config = dict(
    norm_eps=1e-05,
    init='normal',
    init_std_qkv=0.0601,
    learning_rate=0.00504,
    weight_decay=0.0,
    lr_head=0.00537,
    warmup_steps=200,
    decay_shape='linear',
    max_steps=5744,
)
Each number is 128 + 32 x the weight over its row's rms, rounded and kept within 0 to 255. Layers, rows and columns count from 0. The size above them is the row's rms in percent of the matrix's.

# layer 5 MLP up, 320x128, rms 0.0834, rows 214-234, columns 0-63
size [ 97 104  98  95 100 102 100  92 120  99  94  99 101  96 102  93 103 102  99  90 110]
[[178 153 101 116  74 112  81  87 130  58 175 107 182 163  92 143 155 159 170 136 162  79 122 158 130 137 123 102 113  69  99 161 153  86  83 158  87 107 107  94 103 127 143 147 187  61 158 105 134 157 151 189  87 133 100 148 122 135 148 142 102 158  88 100]
 [140 121 125  73  69 141 159 160 129 178  70 163 111 129  93 118  89 166 109  73  64 165 111 148 149 157 139 141 156 112 149 137 110 129 103 142 106 100 171 107 133 101 172 143 110 134  90  82 178 165  69 190 212  96 133 172 119 133 140 148 109 155  94 141]
 [186 199 146  76 140 159  99 112 149 128 147 134 191 117 158  63  90  96 106 124 110 199 105 132 157  75  86  81 115 129 147 148 161 169  55 126  97 132 158 119 155 135 129 117 120 100 123 134  75 148  72 125 108 140 139 118 150 140 155 151 134 106 126  99]
 [140 141 112 182  82 112  83 101  85 152  94 107 162  99  99  83 143 104  97  81 117 159 118 135 158 133 179 176 195  87 118 118 132 104 109 154  87 135 122  86 129  99 106 193 159  87 146 132  98  88 141 124 142 143 104 101 210 161 178 166 171 130 148 111]
 [121  96 143 123 125 166 148 138  69 100 169 118 124 128 176  70 171  79  73 131 135 103 165 159 115 187 140 130 132 117 133 127  96 129  86  74 105  88 136 135 194 140 100 156 137 187 128  94 130 130 157 113  64 153 119 139 156 157 130 171 159 152  76 137]
 [149  78  50 143  97 130 113 185 152  84 137 129 102 107  68 134  81  71 132  90 107 162 133 131  93 119 106 138 118 116  89 145 139 133 110 100 169 172 117 113 131 150 132 111 117 122  99  91 139  68  62  99 155 129 188 155 107 155  70 105 178 143 108 122]
 [107 144 145 132 154 150 134  91 164 130 103 149 106 116 203 117 150 164 112 165 146 180 110 159 193 125 121 110 140  79 166  79 143 143 146 118 167 166  91 136 132 110 173 122 100 183 108 111 109 113  80 140  96 106 144 106 190 118 127 180 167 177 157 178]
 [ 87 145 133 170 190 154 146 170 104 149 141 170 108 150 140 123 116 137  94 137  78 164 157  98 103  54 109  95  93 139 119 103 203 128 189 116 124 122 132 156 125  94 132 152 115 172 135 155 141 100  82 116 114 105  95 154 113 132  89  91 145  93  80 124]
 [148 132  85 142 125 175  61  56 142 178 175 109 123 130 113  80 106 198 114 111  98 149 108 156 121  82  98 106 130 197 109 133 100 112 118  90 136 130 120 164 163 131 140 164 143 149  97  86 134 100 161 134 121 178 109 119 161 108 131  91 137 106 112  96]
 [130 127 167 128  99 100 102 103 141 109 149 115 140 129 123  79 129 102 165 142 136 159 150  99 128 169 134  63 120 106  73 166  74 130 156 123  61 101  94 146 107  93 159 149 175 115 107 146 170 163 146 123 111 128 139 138 143 116 168  95 163 151 138 174]
 [119 167 222  77 160 160 153 135 151 184 106 158 157 130  78 174 143 135 176 145 129  89 125  72 142 159 123  96 162 139 150 126 136  78 111 158 186  75 179 171 120 104 161  75  96 164 166 114 113 126 133 113 178  88 108 216 100 144 110 174  68 161 130 100]
 [118 136 159  88 134 134 148 152 115 168 151 165 128 156 147 129 140 168  67 106 133  53  56 145 171 149 143 155 145  49 110 122 142 147 118 139 106 159 171 160 164 122 120  70 174 114 118 154 154 132 125 113 126 101 189 122 173 147 191 106  64 101 151 157]
 [105 105 110 124  84 106 149 205 124  82 118 126  59 141 146 179 117 113 114 134 105 104 168 153  82  89 208 130 103  98 157 199 100  80 131 201 124 121  74 124 160 117  72  50 156 142 148 152 102 148 123 156 209  95 145 142 158 150  95  71 120 124 113 127]
 [ 56  99  87 130 119 141 143  69 102 152 129 141 148 134 142 131 132 108 153 103 143 144 161 103 127 125 137 125  85  79 145 164 156 178 138 131  97 128 138 153 123 128 145 117 178  98  50 145 132 134 146 123 128 165 215 124  98 170 122 108 147  69 122 142]
 [179 114  73 133 115 130 131 124 136 149 133  67 135 118 142 119 113 113  95 162 146  75 167 162 125 118 113 109  87  72 108 112 149 153  87 143 163  99 168  75 122 101 127 135 134  87 146 126  67  66 183  80 118 105 113 161 112 126 159 133 158  92 109 117]
 [155 164 132 134 155  95  90 165  82 107 178 170 170 111 129 149  97 129 114 125 132 136 138 125 105 188 155 178 133 138 133 118 138 145 135 140 101 110 119 138 133 116 146 121  95 159  93 106  75 133 172 209 174  96 159 137 118  69 173 135 150 155  90 142]
 [131 139 115 101 148 167 198 138  67 145 157  84  85 143 142 154  45 183 156 156 205  98 103 121 129 133 156 129 105 113 117 177 170 101 166 162 103 134 137 136  96 142 127 157  72 139 154  99 124 146 126 137 203 189 122 164 183 149 157 159 145  88 185  88]
 [120  95 130 117 124  96 151  78 151 148 140 116 133 145 115  87  80 118 168 164  71  87 143 162 134 133 174 144 117 165 100 152 158  79  62 142 124  90 152 118  77  88  79 164 130 160  54 122 131 133 172  81 146 137  81 161 122 142 123 204  85  86 128 146]
 [157 131 162  83  88 194 123 146 134  76 154 153  85  65 160 140 157 160 128 107  78  88 147 145 136 153  96 191 147 107  73 117 110 172 165  96 169 105 125 102  81 101 129  98 219 117 185 115 125 100 137 130 127 153  97 151 171  92 124 119 133 118 160  88]
 [154 119 143 157  80 145 149  84 102 129 167 142 122 118  90 136 189 142 137 139  91 100 126 133 140 119 153 152 129 155 116 113  85 143 159 104 103 161   5 131 100 139 161  98 127 144 125 111 150  70  92 114 108 127 156  96 112  85  81  86 101 205 155 144]
 [114 117 144 128 122 146 153  99 131 123 113  81 139 198 141 143 136 166  98 154 123 146 172 119 146 152  65 112 119 103 110 141 102  87 117 104 104 118 116 118 101 142 148 116  90  68 171  35 176 154 149 131 127 120 117 102  33 114  73  88 131 168 117 120]]